Part of a small language model's weights.
Size: 8 layers, width 256, 3 heads of 64 (1 for keys and values), MLP 704 SwiGLU, vocabulary 2048, 8.75M parameters.
Architecture: some layers without attention, local attention windows, gated attention, a smear gate.
Each number is 500 + 40 x the weight over its row's rms, rounded and kept within 0 to 999. Layers, rows and columns count from 0. Numbers have three digits each. The size before them is the row's rms in percent of the matrix's.

# q: layer 2 attention query, 192x256, rms 0.0801, rows 0-49,64-113,128-177, columns 128-191
# k: layer 2 attention key, 64x256, rms 0.0497, rows 0-49, columns 128-191
q0 130:531521528477490470447518462478519496517475528475583542492443460512570523576550506424537506498509542442448469546391503482518538583417540499533523510509463480482474441554522501544407478469547472
q64 058:518530512610484508493509493527467523590471523489491543500472463444584465476513561515474494529537436576482532452537547522518419524465536442465539537483452516511428536551522511447495505473533554
q128 074:451483587482520441510487555480479480465416519480506457501507496533519561521516503467440560586471531530415416509539533508507448525506476540556541477506422428489545472497470477488513461459495501
k0 103:533489548525566543500485520545465482519480537444462578506485561484470510505470438583425506412572436529478520532499435452504447433492458453467508425507436477482461483487489547464496481465424546
q1 136:484508501520447493486446471516532488468486509556524532466512497510491465544423536474471527509509497409553513528504549523516529533425472456536528531438535448542528567507549442520547494567491516
q65 060:508503546455534497446463536578491500468464506469457480526534487556383476488475487473412472485502526446451542500477556531461485484511418446472499575519478506512483517535446530446552554493445439
q129 087:493519517519462505517492530449471553555529544544489521474481461460568563439468490531602553535517527486523545537445459452509508474512493541474601432519482490498496503444463517450524461485500472
k1 095:570455431546549467459508543426541471501561481470523439515575472465477499390475429540538482537468504503496440529491417467482470557533490525471474571482577499552481457517605463534503501492456538
q2 134:562464482499471502515525512538469523449491501488485473471422458475502520501522468470491540534512564574495505530482545510429541553472530542474460546497487588381488617569511466567452465534511510
q66 058:473515493420536460504551487505550537516545478473482529474556432475476501459486515482469551501475495443450556396450505415495413508518490503508454563504510380558534519465505577558523499522538480
q130 072:484503553462508513479438495454471454447468526495472582445518539569522521524527582524523453506474565538471463460545527484462489520478522448451473463515431516439473487478533497501486505536417532
k2 089:505482476554529493529408506398538451593445536539509511579535533463541524468478474560540424421633474476466480518511473529534587447525486493531565516467469528509495427449509432481500492482474534
q3 141:542523518495445534511518430504592429558513429512450477451492558497460482488486536483444494498484539432504476452469439548528555487485508493476427483463539493510483517501541500472458456480539399
q67 072:406585470425456484529489531491558569464548397539481415479494524515497524497488576491493543546425515489425456461474440517561522527533483475449492523467524530581472468452522490556551496495472464
q131 091:478534466482521481609505489494542493516567567543577492461467521495448496409477449505468402504493477508471461421549428546453536523475476502462485449544460479521515510436513503465544549540475465
k3 106:521462517516543495463559456455515448492475528493483565551496487490546521566563526520573523546554440531549523500562499473472520431528597470507461511502447432443521495555524525572499451527509485
q4 137:507492444562481476583498540472429456568476538440566520529467455484443522540522499466526529507502455481490476510446538487499434447553531498566500453512448406413513472477536504471463518508516610
q68 085:552431535482552528573477511522480487525493476423477544496567533441572507510531418516474525541456436513439532525497507499465499474542480505542523494531452447440441492565465457473420418467469621
q132 097:531496504530527464481481450523443477430435515430514537578526502496544479587469494519498407495551466579534564555518591460494461530564489472580492501467482512490488510530513475411423541462576545
k4 113:488566570473509557501498443551501468533519460472535510476449460507408529420540514483479515493544578430441465522526463515524514476433472473452496525505472598594516502526516498575506509522497447
q5 129:458539569491540480552471521541443448502542465467445484436505451528444518578508543480447511457521513446510473479575514473548530422513471552462522495403565462528508429400539522521475465442528509
q69 059:471466503493502537470495528529481537543475510454538506532490479475497609454470468529500516521522558494489516409461523447524490455491502547511512491556555485503568512502508535521460453450537496
q133 081:561492538550516480490443566476510570465463482497431432519497512549514449548479566465484441447494540529510531470540485544507499544507427548479513477465509537470481489505549560507459540492427533
k5 093:494448482536458526515533444451542466534542516516492534466537510495510467466499502479459513569541466444464491570534524584440452444491555542499463543539461446503491406547561520583525470565512449
q6 136:475574484502510455537545503526497424483527478577509529506499545573523545506487456556465472452484463392458550525549490500526536486490522522539490467469545417532500582443489465460538496542556543
q70 068:545479618530507542484483499601541513476554486515508505525447470491502488551560502494490491457462469464466492479517559498572505484513451468481480503442488488494461459501481457521541492533494557
q134 090:485423501425439451525481454452498540490523523476534558472453533494511491444475501485464522505540534488540487525506539422523501470495433522488477441525474526543558514447400475458499533502480467
k6 102:480498443511533505516525525472533442434585525462466509436567493524407487469481519518546435487493460509493474488508468539525472521548505548537423533505528522519510426498505455522509502461463444
q7 140:583517541489532445494477561586507564511521508514523481410568538525534486482474421478472449506473528526534564526510457506520520513473512548451504509496567478472453491543547384467507459456469480
q71 068:472510489571503507500495529518523552500468454444543552530527469552524529496480624488470495516479436458540485557506560502527486458432526465515465514407410524446499456547468446551433545499530498
q135 084:416475491479548504468485597518519434519567469486508540514536492464520519460520475520528602487502481513451501467485518467472487463530498534517554492572486517600538506465394479432518498558481432
k7 100:482498447507507543550474466403471490509508570546497534504474487561504433443498483520516509486500486446498472478525417510480492485449527452471553458524471484465453563492492535476509448485452476
q8 137:467465481497480561546540427516487556546504443505535505448494539608488487462486477431507479505528469436441499452481514549473424529441479453525520463476525509552591485506578507518578555538518490
q72 067:538525453502461543501501454450468491538550452484483516418554479487543491476472502468519535465407531487525408465516462524561519541491511538522525594510527507493514432479514488543588510567473497
q136 089:391483469516483567496549495477508482490482527532524501521422544546456540444549489440481477516516522506474504488474470534463461546544573515462480511483414520518397597560556499539465550487512514
k8 102:541553519512494484507430494521532425465475546502445571536468501478512491513493506521504518541552461534538561537536543483492529449525477461491501551517495491431461541499518568515440418461510585
q9 130:455554527520476520510481567385399511502503503527512513467424499518431514519506487516507491468483459480485527450483459531560508540516478510484435544531488462525457565497450545489488544536479483
q73 067:461526492531537482482527493530576433491482482553487478416496470535394513452452521460480451529397479579520469431527454566508517532518543493471487499447467552495481490513525493571544500575508451
q137 089:441557413460491545469532561464478451552472518571467447496480513529484547454459445483517543473479468482480451515500471521452534510543450486474466503483502527508440470457472475462498514510454437
k9 099:531496538491591519505564400441515537479523453471518503579568549487537471545489459462580502494561571532600488540545546463414469487520479472485475520523535522487507429521467433469531508483541507
q10 134:515488506475526491471435510413493447545506555552469499500482515445485441474471488472449505462478460509465461444509474492549515426504540530515437513556531481456411425486472519534463451530551569
q74 065:512522530430542547546433461442542500579513549491479481540483462432449439466474462454519472460493485499537508511449523536571530443522466521508527428513415387480462492526510470458482475566523493
q138 085:483444525425458457483507492443496515504470573469467477478508526529512509534468607548489518531573525429483522530509533448525512523506483517530454420484451534521494569488509481433467575525524512
k10 096:480508476535486503421538465534475483486543471498530486446547544514503495431472526513467502481464492545477470538552526510517488487475495477465419490521610496520493433545484581539529521541515476
q11 137:540489531508430519527489535461508429569537495449470463473562511427500461482510522474442481437525474499553514576459513496483466474507529547503493461473468516503463498511488460506460461417558453
q75 065:481437527523493512511515560504535531457452473480545548500484570465482430488563465533504518436491522454560521535443514437503538430443525475480497503477509505509528523473517345466443460509506531
q139 084:427522458442491466523380432516441583468562534473478495457445498483454535546488477570534463512520494532502515527514495499532419480551477461599573529523550505508473481472526533494517530552511568
k11 111:547544446487482501487546469462468498521616514469496459512437551491487497494488540422477508555452459482446418472532473503498535523522448482449464471494493481516468440543506527539549438524450491
q12 125:516487535475463502410562500481531567493532498520478475475457513474455547501473465478507456571464513533432534598560478570530526484487537530491488561488478504512523460489500525533444546427524468
q76 066:484511495468464546421512532520438434548491499557518465490452545462499553510512453428463499520489536538390520503492531530478488510542505541456452560487457527533515512490554496534488404517516420
q140 083:546516544605553486516532558589505544491479518499498503563540438435507427532507472523533477492425508482524465557485537523477519458544483513488475500466490506450513469538488514476553513552508518
k12 093:456495463564561528536486448476504445462542513460483528519499437540495507472501495537472549469537532501548508444455465425448430479499470523493525519523495499539468442491435529393465487517512483
q13 128:558427508582545573503451499538468486471535560482579471495502516449482487479459515440517523516411529426474521535396477515508428505479502549519457431472461494536469450477468506532480561500512532
q77 070:466504489519488541571459439553425520479576506514491458405471463465412578515589456495516470472506543550434513483455532543508439582527574475491499379521481474477470446527471515449522566499500511
q141 085:556506537447466486414478517487535528418530460526523422536541466515471471484493569468465537537469551495584482498513530433527507522462477513490549505540519464468519533457496471476540498390483465
k13 101:459516439524559465501542518438549520511472454552550449448415449500503483484508488492532492595501474526549445549465458463503522483501466493487483570513509515577533593539561465517501531502556494
q14 125:467489524533488459553478463497518492567556511525498504497553495485405518441443464490438462485525514522530479489556508453564545484474491553443470446558531530491441534509556470525509541407471506
q78 061:439541480529577444508412428491531475487496527483559507511458494462554530537558504490563510454549606490549482541461518493566431451534425556516427437517478508433516463462529533516455551476452523
q142 075:500418514504413451548517469525531520530602476478523484445539472530493460504474506595470462528506522493409551480479505500494498564512450506499453474481525467519566534424523483495512440484500510
k14 094:500482455474551508481579521464537456443482588452498504479538544550510464436432541463556488520479481487504502523501490521484510562529489516456500497515467516504449564553425485480546478593508428
q15 125:566481484531479383506589561467543548500392588513451510542520511500504494504456482547491495582482537515451474420569537468483480453500587479533441488495518473541493444567540472474504512471438542
q79 063:521523508479527517561554496492474425510459486498499529508513437529531486407475577577496563443578511497463539470519491463506473495481503486516475486398543568500464508520534532494490521487470528
q143 074:485519558494431474504540468454473531537498529559524497497500593536526450435493513510514508506505430517478445564550426453535553496528552514484492543517467448530429400474514441566568450468400481
k15 093:506499514413556524467368486504461536506544498504504480479511515481504548551494517503509474554524489502488495527521506568492581450530442492534482425566478531554501569463423566430529512484479429
q16 139:508569478509484494510510552470497404495514511494452524450410533518516477447460537482434596491489473497470421445450490482493502516484500544448514463505514510523484441560523507542524432460479530
q80 065:458524485490479551553499506491534492538479535535570462483502449548454556424438510495502490470448441463472460449493458510478560469469460497493529465497515541494439438480477539463503493564540448
q144 086:486550529462506494574512551527420507471467465473435496520458483514517545534535609412508483489506464529525456456517429519533547543486503514457512578529523472498467503502502482585517500515460460
k16 103:547455488524568476400542493508488496493459512475497498471478515487463539461502488578472525484526516581533552561552530406474430396496582405472478511481445498488473532497514550524424464498496604
q17 141:502472572451501498506487467558466498555535515519495511491468475502482482453472584472482511451516453463466421442538451528427493520530572427464488442477511507565531485476520444456470448493504613
q81 058:499430471514465456506409443457542545524517449496541520487475502522483528536459559455469504433528442389491416524508501440511560478532477567494495473478533453557542511490555451540514508443539443
q145 074:479456503461513536496532543607568559492544522488447542501558533488541498476514473470476464443508517469546496486437521449516559475526478518511463485465508541534520582494551451583477481539509451
k17 101:501513406483490539423543543452454504498523545533518484509520505484582507535548489547502460550498546548561514541483582518510469548544545429472500514482545477452611409524551545538523483514515497
q18 128:561550538514532472546534494570526481573498501442463450471477503463512506484473544548482536477513492423559516529505474494505482496460501582502523488541504532514518482485495489487473399445509526
q82 068:517504469460485522515413421503437540452490484455500470524531506475572539537475445548459516462504482467459523490530488491522445514532521478529546515481529521542499566409503469474450486478532432
q146 090:527431594455500559493496536580525539507534473516494509472496521477482437468536540490504488443504531507536492482467526409544534436410471493505495482452471456431552456546470518441491489487458504
k18 098:432513469517502464513508544470471453470499536468535487498498502582548502479458514489519534597524538435520495504483492485489472525542470534489513522525478424467545553440465482533514510523450514
q19 148:462523414467500519506434546467507479478465485444539433583521503508493520577512426530513500505486530526556456479477505479492479421487484519543505490492570512436539440468539502499490469534505435
q83 066:447555450520459477585455537457516560580462480449509487475486500487546473547573538497463568462496543452444503496449490468523510521465507524592509417484505595497560480448444577490493483607450479
q147 081:485471515488429546503517515514461521416531472439526549496530521539442519522400499487439477496557518439490524473535537485478522517420379494566478567464499562544492426510527482478459555410525494
k19 107:520558598521445496493537468516498420541533490563530509467457511572538424406448472510498465506474459480504525539478520557538530534544532547470526568571561561514471530466619517526491550469500498
q20 152:514521535450545529519486515438488466532497532428510492456574504483486519446457515494410448472489437407437499461509545450492505499467563499548463395454461412493477542509523491411522517561540542
q84 078:558441536524519525512433474456475503584466438393531523515489588480531482515475475517438510498547573481500571482466494430511511471388490528554537440554491459545491451516508517420445509476546551
q148 091:541415465499502480550389506519486530449562515467492488495558463502561505519552499540481567515483551564518534462433527446497498504527514470529517525463532501482449500561480418472439466503473553
k20 112:469537523488505493525529537566488547467524489559501571468472468489440542508518470481528534523495460465540428528535494569498520474506461490418487483468459516504566483518482525484518517471482461
q21 135:526502477458540526520551571568495462472480497481525486556566550458508512474437545576499521494512553493560502512468484478462543515476565450501470404563546392545464499554550490510494419516541487
q85 063:466511559489469488496544553491474534538528431522512539509483504532512502581547575481525530566516529481495503540417568411513536472508508437507507468528437469513560448510519519554564522501516495
q149 077:542504544493502498505485493548425545512531494519424434473463513524516585489497430530448549492522472442507460455483423493527483505410471566523491460461526545469458505456469534448497499482484420
k21 088:497556491505487524581472515495512501497505495505512513506490511564462467486592537531481516557465479499501494437557541540485505467499548481414542494457539455510509487490492508500547577486415461
q22 123:487517469546480516501479504425504472528411496400479508455538563540524574537551508510499507469461460540477534421566490537416532518474490469479526528509488478501448514555460439488472481495529562
q86 065:531548506522380520435519489498472451554463518517486550557457489524544473453476488501419539442519434466517523487544522480435491538473507510469473480505463502506504512512555504515432474442478530
q150 086:447560467492500479440446461478503430440480517496487498499499485529450474529471575480486545524503506519538406454539509478471493507568489505472461571423605516527490494483516467525573525524484516
k22 094:559457496499519412531577521621482478579505500515501517493504485503499447487458472515493493495493558539537538466560568493544517521495497513452532490464491448511539428548491464500516458415446516
q23 138:490460502519570514505466481516490487478440511464524451464541501463462515526547527478468426474447529474443489522459493428434536513488523454533489461509477466503512549547459454544534482567519602
q87 075:556517558470498560537488488509439518421467548477509469525472488515499464521527553541541418477518566502573511487505479471563521457490494554488507480454527477558502570484523511559447550491529541
q151 085:507457459492538499548474493471491483526536514510503479447499541526480449525514440554495526538500481524458532575459551501515520542576450507509474442544547484509545424442441477456574442602456463
k23 111:463460435497447476478550592477541524494514475539506485540523479517477493462470516488499500400466465501524508495532477530505530610509526534546427545492568503441563413521538547461453473456519419
q24 144:518543549543527512575484537550480549583460464501503518505503506484511481541495486536475518452450516509617557459535561482536523543499525508541525462564520503481596493481526499461428576487450452
q88 069:482517499521452513529469542508492524519543537426508554580524482448524512594544492541516535462493470534534541532441506453596477492519549530569544462506423506498517437616468456477435482497482529
q152 081:524477510476475442563476424525448532521523485426483484504502430476527511553521521520434464479540489474490528482484507600468467449481472534558593492515511485496468540459507434466532572472510456
k24 106:446512518499472449493502519504504464495550518600539493393536519503469500464513503476503563535488481445448453537513440535461560517421454462414552505509459550483452531481481499465593538534416440
q25 119:533505513463473624375433504482530479509526476540535507513507472510468532513520519520545519494476511481491436531490442462455493461492502460472415499519447517482478485506532575504538520518531550
q89 063:516602482475478515474487386525525523520452470457519493447442440521493501514552512502593534528506405507473542485487468563514491467521486529501550532457391454541533537467533522521487470444463492
q153 081:511493526524472517446492569528454423500555437528508509499475441445438533407466516526497496575486565493442554469501489488495512487536522486488501488536455551458523507453455478442527532452516498
k25 089:482455567474563441534562509496516586495503528542468545482506431526524492532538493517448541560532491488478496555507490503483428502489402401417473475493452487504479538486427501516472474509559479
q26 132:499486521481510465449453470508521482487485454514468557480490483564567511508533586431466486498442493561488488532507530478514535453455505494469496500495533554498595528527502491541431508448552448
q90 062:457462482539475498490556481530509541460449457450462629467458487546495464520522544545525477490534513482504562460464525496585440510515474461468529477510482509510543551502500446441479442559540480
q154 079:536542512531478497563483492478506450540485504513517510445554545504564476491486475512546561539580467463530483510455450489462513534530520469421445495547532525486496493492468465529472414483552459
k26 097:555517477468526489473437528485443455509489586480465446516525467517434522481448478498527518444557507504515486470502466504474512498465477451540513474448523439453504395496512560477533519463452495
q27 133:435504377466451555526512553491462504481528485503420532463492425520474486451494484494459478512468531423491468471453529481452510567500473512546487463503479558503496486474508522512550535526482446
q91 060:454538479530448497497508453571501535487564423526471436482545452461578519452510499533466517465533478510518481461466582474510449536482442460483544549538460505470470488487464529514584614481503501
q155 078:498484438500517489507452449453488537549512516549549531577496480471452550575538478494550618444466584561507441482448495430515468448546540566526503477477456515537491485485536459439447437495525441
k27 097:541542512448523481475515473508493454486545490507515443504494585574481478512499547446456478418441459524546520527481433500491499544474505520463506519477513533506527454510495471562483520539516508
q28 134:404451467514493520524594550513522479463497526517463510507604514481497531531522492529503570520489524534524536451508508504448512522505527510500462583556537499470462479465506419544475404481539425
q92 067:463487497474449542497602541485553485463536580497494550477462596534563436378501485487459484525447500545540511424489522445515494499484535492429441532482499449471480513556568479500524458479467528
q156 079:482532443521462505487524506485463507550491439574437471517528411508398517447465497471468548524473446547506476528458410588487484490532439541458550509464518489521489457500520527547597456485506471
k28 105:574533581480533525503516464522462503503467498461522634532545506470478504597492487499466458519565480502501464500557472466508500433508506473496560480477505553490547519527431599465556511464515495
q29 119:489513520558521603474498538449457527477489544468515497410476500492472513579419491562470582521534476554525524448487611455536463506492497519498504500484490457448549414411465437510492534549507535
q93 060:497547531521504420515483477528526470456507510503462470453603574464482470506503500558480473481497542568520471504525485498479474489554558497496462517503498542487476491476484533497494463500504510
q157 076:463475517493512552446505493472489539453483515491552522506448494554530531480486529544498533476488487437499501476469517501488482473417541467464545450519505447518496552519561498472517428473464409
k29 099:512463506515452407524535466558454465572572498497520509469459488525505533418441464485480478531570528462472560595535385567483507491551518466496599469511492529504495548577532469518502502526473528
q30 125:516460538521582542543417458497542580526502466482521565468523511499526509513485562537532481504500498456544508456512573465493510458464442521576555430542461506490481536516432517441461443473491567
q94 070:533460515560510480497399531547571487501445482445551552521501532468457500528509457551475473513555509523482540511509642386532468500593492484596548484458448512484554480487424496552456481536572520
q158 092:521418524508570552495478527472534558491444493434420554506523505468512509597579454507493480526519454581499528522507515500492482465516536469588481527492494520494475544521426502438437480499548591
k30 111:419607400473469526519460529509494486540522597526498425470459452452508506481424562495489516479493581452530522516481437562520524556447490597458438479512512505512462458497562501532451607466466465
q31 131:566465523536488545502557513450516504463443538509486553551517533511492439511501497506518486459497530458553411444479506484504436478501541522517511448452548386555483451540500439491564506506512495
q95 067:457456467508439467560546495523579463514478514458521484483434543510497520502542487442553485520455513453533496526510558480455507466459570514551456576481442460520532464583469544528457452500469549
q159 082:506544555472548532472535513489474457447476490532521521486552491566510454575423522453516488553560411509561498555488474452461455544571542525428414541499481518497533524459491543550480527535500454
k31 091:569507516451594514486479553482470456507493494546476545502526525460461531538587491537452533489515447543493460520515546471571477451486504498503514510552561595510454598459528481504498525430493462
q32 122:450454526549484530552483461485483437478470427516488561539530505462552555461467546521491542521475478500500489475496508507471618494505576455483521579489467479536507566532520454500524516452502520
q96 063:546570549551502492460541525504486475502475515502454522467550491552516534488495513479490554570468547511578506451508509515493509479473584482489567542498514499564438570454456466522488523520486504
q160 083:505496468579558514548490551463522414522509428483560457503514455479464484451481505478534508560536496515480540504503405452463444461471477514451490440484517504454458585456505496529541482463552441
k32 091:509502560430500484512542514492528594554531529486536463485487497516480454570533438537484505432452479508503516455509499515468465529503461460526470466496517468490558464495456444508508481558578535
q33 132:535490489595490440535539506535514541481500517414512518547463555588460488482469484486467534549502490526520525465542470472600481558488497525533524533506587582509537551536542474508494613472481397
q97 059:531553502508486543492546514506511458513575429473470457518524482501528459522513518512541428518490438525513424505563529506520567511544424542487554555559531507508524445514525549550493534535457434
q161 085:502507517529548468487560539445458437521455559493492421446505475486458444479444542468569490524521498538573485556507546474547529494446472501429521537527470524522527430503492558528516553524467496
k33 096:483435456496481533474441476434516564489458510571520492468495449513507416540554498521488518470473402505520515516445537490525550492506499579598491444573522533508564539451437490463440506560541502
q34 149:494477468495493561434540519487506416476538514497571458528492498452546526410510515453517510601511479584409472476496529510444499465503472547461559537529485513492488493476571505494551523497508455
q98 079:479518487540512535493542537462487450505561518542502480480441483531534478427480506513494522505465457495448482530501460573476506521550509555462501529484450471503509445434542576454588488509438402
q162 095:444569533476505469476564568473507461456512608550498501479485532553544519436493533439531499523490515427491455468521469572475594476482503500436491544502490522529542509537551480497526478511461484
k34 119:500507518495521431482483450477517524550419462503468606589486489436503469531501488582529499490541409511465585500522488439522393479486543394511485562486493490521525544527473454534572415498501552
q35 146:478501499417501496563478491524519428466561538496458466438439508510514341480404534432444467496454461515498441516491523528535470485500446552542495541518532487503510512464537513498525541558487453
q99 060:514476444451437450541439463426493516535569476482532479456481497545496519536466473477523446513520454573566487498467502490531475538432426569588491506510567557508536530458514484506418531480490539
q163 085:401560583504527531544516468455526602540478486518494477515567429503560494525518531500448420486489544441502496551482556468548488476442532523534558455512483453485482467472500505473504526497488508
k35 106:493551404516560476471578488459498485502531533564457430555458512522388515402486503562492536430511490485557466523524479519533469508531581569444447508577486568517462501531509550505458456566500541
q36 147:509431475523494497481459485482400488548494504492417502550489533554511514561492552533418476492493485522511522490516567466533557469493539481542514546483561530477479422497464510475492460509540460
q100 067:505506458544462518468523456476533514467478501459472494527458561516560525502508421521484497448597450568546547538547478516516448517471506452514545538504552511526525530498470496534467452510562519
q164 083:514484500509447488488482551526570539555436448561514517514423471526539463527458553537578471520461544548515495435509529478497497504497494489465503512506522466538543499567495504468486502491500534
k36 094:514529506473522507535467503537505550497466527504518478464567517558437426482414482518529577466469472440478429509451528508522511490480449523596482465465546535471524494531568484521453513519441486
q37 118:509546569501546424534461539470517492523547475490442508482454506525503615430526456517500483510526514557446492506523505517444461444503502534507489489494487583435474495498529593620463565533482490
q101 067:490575463462477557510510500497501454512495533576487457523426490516475541488494517475480529515480551569485483502455489515430456555475494522439488468495520601552475493525464469556463508496475494
q165 076:421471491518486509599505509550504458545564545502482413477463482507499513469514542454501485539476462560467431419543431534522480490519504581463444455439474498502574519493482571500529567524578532
k37 096:537457544577504516535522451515551504504453480486503497487526458499501416548506438493510468423486560481555543524492475513533539533548542463490454527559478482502556515536471508536506445476505445
q38 150:469552406452509479585554485514587557511564588486483442477558601517501446434484534510448460515438470513503457481481443531525577525469549540556441513455507460524489481559498491539547499471495494
q102 073:469537495419468573507514513528565537510512486502504477516508485487516474471505533483515456508523478455502469459463423466489509537495454530441494462442423450590484509549441443547457513454516441
q166 085:457519491528477442555486549509437495532430514515509460467496491485449572507456477456474546460483518444450521461457512527502483525473427466512504435504504552514467511488477516497563524479453490
k38 098:482500491482552532445542531458481458458457488552457534490485493509500587450549473570532531504459455561557476456591527551421611495527528483473477574482581477524504452524499504495492452538522444
q39 153:570597410446533519424470540535498472449482496449493458455498544553489397488546516539520452479474538481463496463530461551608462495504483509464440422558524464500509505482447533500505432516529428
q103 071:488455438402481519433427454507540540465528484509516480506452532516477525595513523448502464567538515500458492473453500449450489498426417449443491489482508522457497536464537505494488535502548524
q167 106:547554606503531524559426521497542559497438521481474514552529530459494500486504448532519528493451556483545515530518556474580497508524518475571544440499507447484511462518445436515477446461467504
k39 098:497495487548511477534567499474506430501512562488488476512448442536501543461537577550431575447480578507541476487492427533467468473465539482482418503510509490487509470430536514561487552485485460
q40 144:469472519560572533555477502485514500547490512472534521467559537571516492416505526580471475473490446456534440459553587545502457491483528429487475468488550526546502501454495411492546407498517538
q104 066:531536525504544525514391502536552448514542606461542590425530489513504440461465489522488469437555525475507547524587497512527482549419497477541442453521553492511518511471492490459455459485511508
q168 089:497536561461487521556504490514458571553498460476509533482418511440524553480482441437489513497526499447432496480434465534502597507522488482516519452465508509574523521629522491479446499447450532
k40 097:466584527476484443528557516481473484495500510543494484508525472461517443429501575469507552566432587533511465568506479511475503462498443504381526555464481533443491533545503509508545475520449422
q41 144:500472515480507544520470510487568489513519502496551510557545483502515459438510535500453550502450514478524479457550467516493511496480548556497488467470469572510501518510461443492503520512462554
q105 071:545509509460479463426476558516498489482465505428475485455489446474547471540468532551494489571563516518474527550503490399517511492480467503569478511424458459513520521499481519427460544516559486
q169 092:460512516536560438569448457488425508497535519458521509495505475502469548453559369488511453434488546464383513515540517552501491515527504473454514375505469608454466604531457494507516431488490563
k41 102:523571477488515455422575529534522503528521527563500492471489534552505510490464493447472495456483488534559448448468487561593561552481498467432449512528499475495495505461459530531558497499475489
q42 133:527448474424511536493553527560483510544497492494493484540484504529468418442508529517549415521511448488491431443521498552512567540486492492519512576481459542492502452465472513487568560421505421
q106 063:472523493472498467470592564527468550442498531527440489501508494509508502476477499482520469524511483504472499436523586517524428596451479500443507582487501459498530492518527503571569564507493439
q170 084:502518478508440450491582508510495522502574458561447464462454458473429455489511475486577500479474467518490535498504373523455566499469560469474466527550561527523530426462496483486514517481420444
k42 096:502499499466582519498499515474488472553458439465500549512529526529477542630529452533503563523471465507528466532473518475515484480553533549525442575468544474524590469515452500476437456567536528
q43 139:492440459498505469551489469526547516550491496426506539514583519500507544516487531552419493513520560475513533422507530508576488449492479499527519457395456467506488501522521458476550444502491521
q107 064:523438496505485447541442479528446532457572470552476538456490534474519572569571522471492436465498491500477477463479594529544512463508473523575526506476500456531493418503506455495472541466463499
q171 089:534430522499486536550477501498474529470466532429554476532446529482482490473535447478541481529525534493507452486450487497465526498532506572467442379573489469570399539453449514497413475518592557
k43 099:397577484472504526539502557513576453478534469528498427506564450476534502489536536528507552456489474474539479542530459563541510593538512548505467539543545538471569523508536536608522544529444403
q44 150:548552460494554536556459519516454434581554478498509449510515520533517498502493502492523519465491485492482476455507431562558503558507461457469504526517441557532456490529464508488469506546502564
q108 064:554511506523506595489438527542491501494465574496489475466461515440487581514528505582499521527520512455514501431517523508483510494475456422503510525474500503522524473540520476506531560484493561
q172 084:482455442460494499455521471450511494476589488432532477523528560471556510490460525546463482507510537502562487511530478468534492451495428492472516517475534493557467470426430508444520514506527507
k44 100:511571552489528512508539472431535502446495513528496588467547419446465477455563436463481454467519579399527578564526448459503567476574490553480487487488553445449525539479483446473477465467501457
q45 133:508472536528526485466476454544518533469488500428452511433517479541500494547513492479469511541525479453499521489486485475511506582519503461489560565510509527549504482445472579469505462489487526
q109 062:504483574500465476481500466507476503537536454500466536483481503556508489591528527469501494430541510543481502469533486471483491454591541507534497480546488538436441520494482498462496480448527474
q173 090:482545573516487491497517538479508476525520465430509535530556549475526439478494524502513477567470463465536572545452484441499458449418488431492547485482480435532509424532499506482455513417440546
k45 095:495541469458456528448515531536523455556545535500545451506476485413494535518516492506528492486463578486410443510510506518543519464496459556472526436454514512477551464488533432464531494555488477
q46 127:436559515535447535541464522476454515550543520585533512484518441558507555489545535561517510519484460416476419451526494574453548519513540525427502453482500494471447479500478500519595526534462528
q110 067:465505487463494564523494484469553480538516480493476575491451493582477515470471586531529516506526492437452510476488431502486530494477562484468508453539504456461514521495527521522449573484503459
q174 084:487558483442503520477458504482493519521585483528513477481472441521484529464446526527469451474491554465492536522498511528523528596491389559498477488508522558499501491500494454499526527474469459
k46 104:568486491514564512469560473500535555498406519505511534507470514479452547520512424494459532574517487516521509474518543476465485454539459447443525547476468520493489489520517454542543460539576572
q47 123:455505517473508438453497502501484522503491453485463557629498553522547448510413562587479492535517522521546479465431492441567514582501524535531462500458461516504531576525486537502489482489460436
q111 060:461475508496474519486509506401491472487513589532545528527472557527513518454541521416540469549457481556507507505443443476515526509485495506465505535502546484497498476533486513492541462413475433
q175 085:492483475490518533566523455484433464514492540511440510577522458515494494517532396506502526519441493530483426475450529514513519503491509494515508485519487531557486478480514474503587490510501488
k47 084:615551510507498474502474467520457502492523469571510517482480559519496484504510496437463504472571486517492533454519525536446465498451490413496471437554474488514489488493474524492477515459466520
q48 146:566419542561506489562451500515511442459491573462515529549467553547443527522531450531549523512498459482489526493504503533421503481491502370540500586513449516558459491533447561437532556475531529
q112 072:546445551533495478525512487499504496527439485497486509529508448503524449523569495474579441526462462547520527492528472496439558471512508366428504544446489521526460462529492509481522533485537510
q176 088:566435428535523532467518566458469475550452552495481590542512508495464557480518473491442505484513450570546591550525469486498499516553509502536516579497446512509536547507545575544539393463460525
k48 112:502552538400488498495483503469458586502536486506535510470444519469562539505491559547466495515525567463479460484481516428583510470430451526519495410505533499493513508470497460500449534475530471
q49 131:513484481511467482457513497482515451543480493477490542560492516499462560516435515513445482538541485419512462493440480430492556495496537454547479448516473482590599517502576436541532517464483517
q113 062:490586461563557526486556507420532457456489519541498517507517526537519434517546540539508549491485507512562510481508552453569527543475529470488473472499530508480500497561531493548505446543477491
q177 080:490491470401424516461564484554479461484535469521415489497503461462445537494474508496613458494452527534475486532509457527477542502519490526453464512484488531507535527456577495491524492562516524
k49 100:578427503533497501567494448620477540486478496480534568440459433508520468470448482504453530557521534504543528503509500602497494466494431516496550516469517453505483490542446537432525493499579550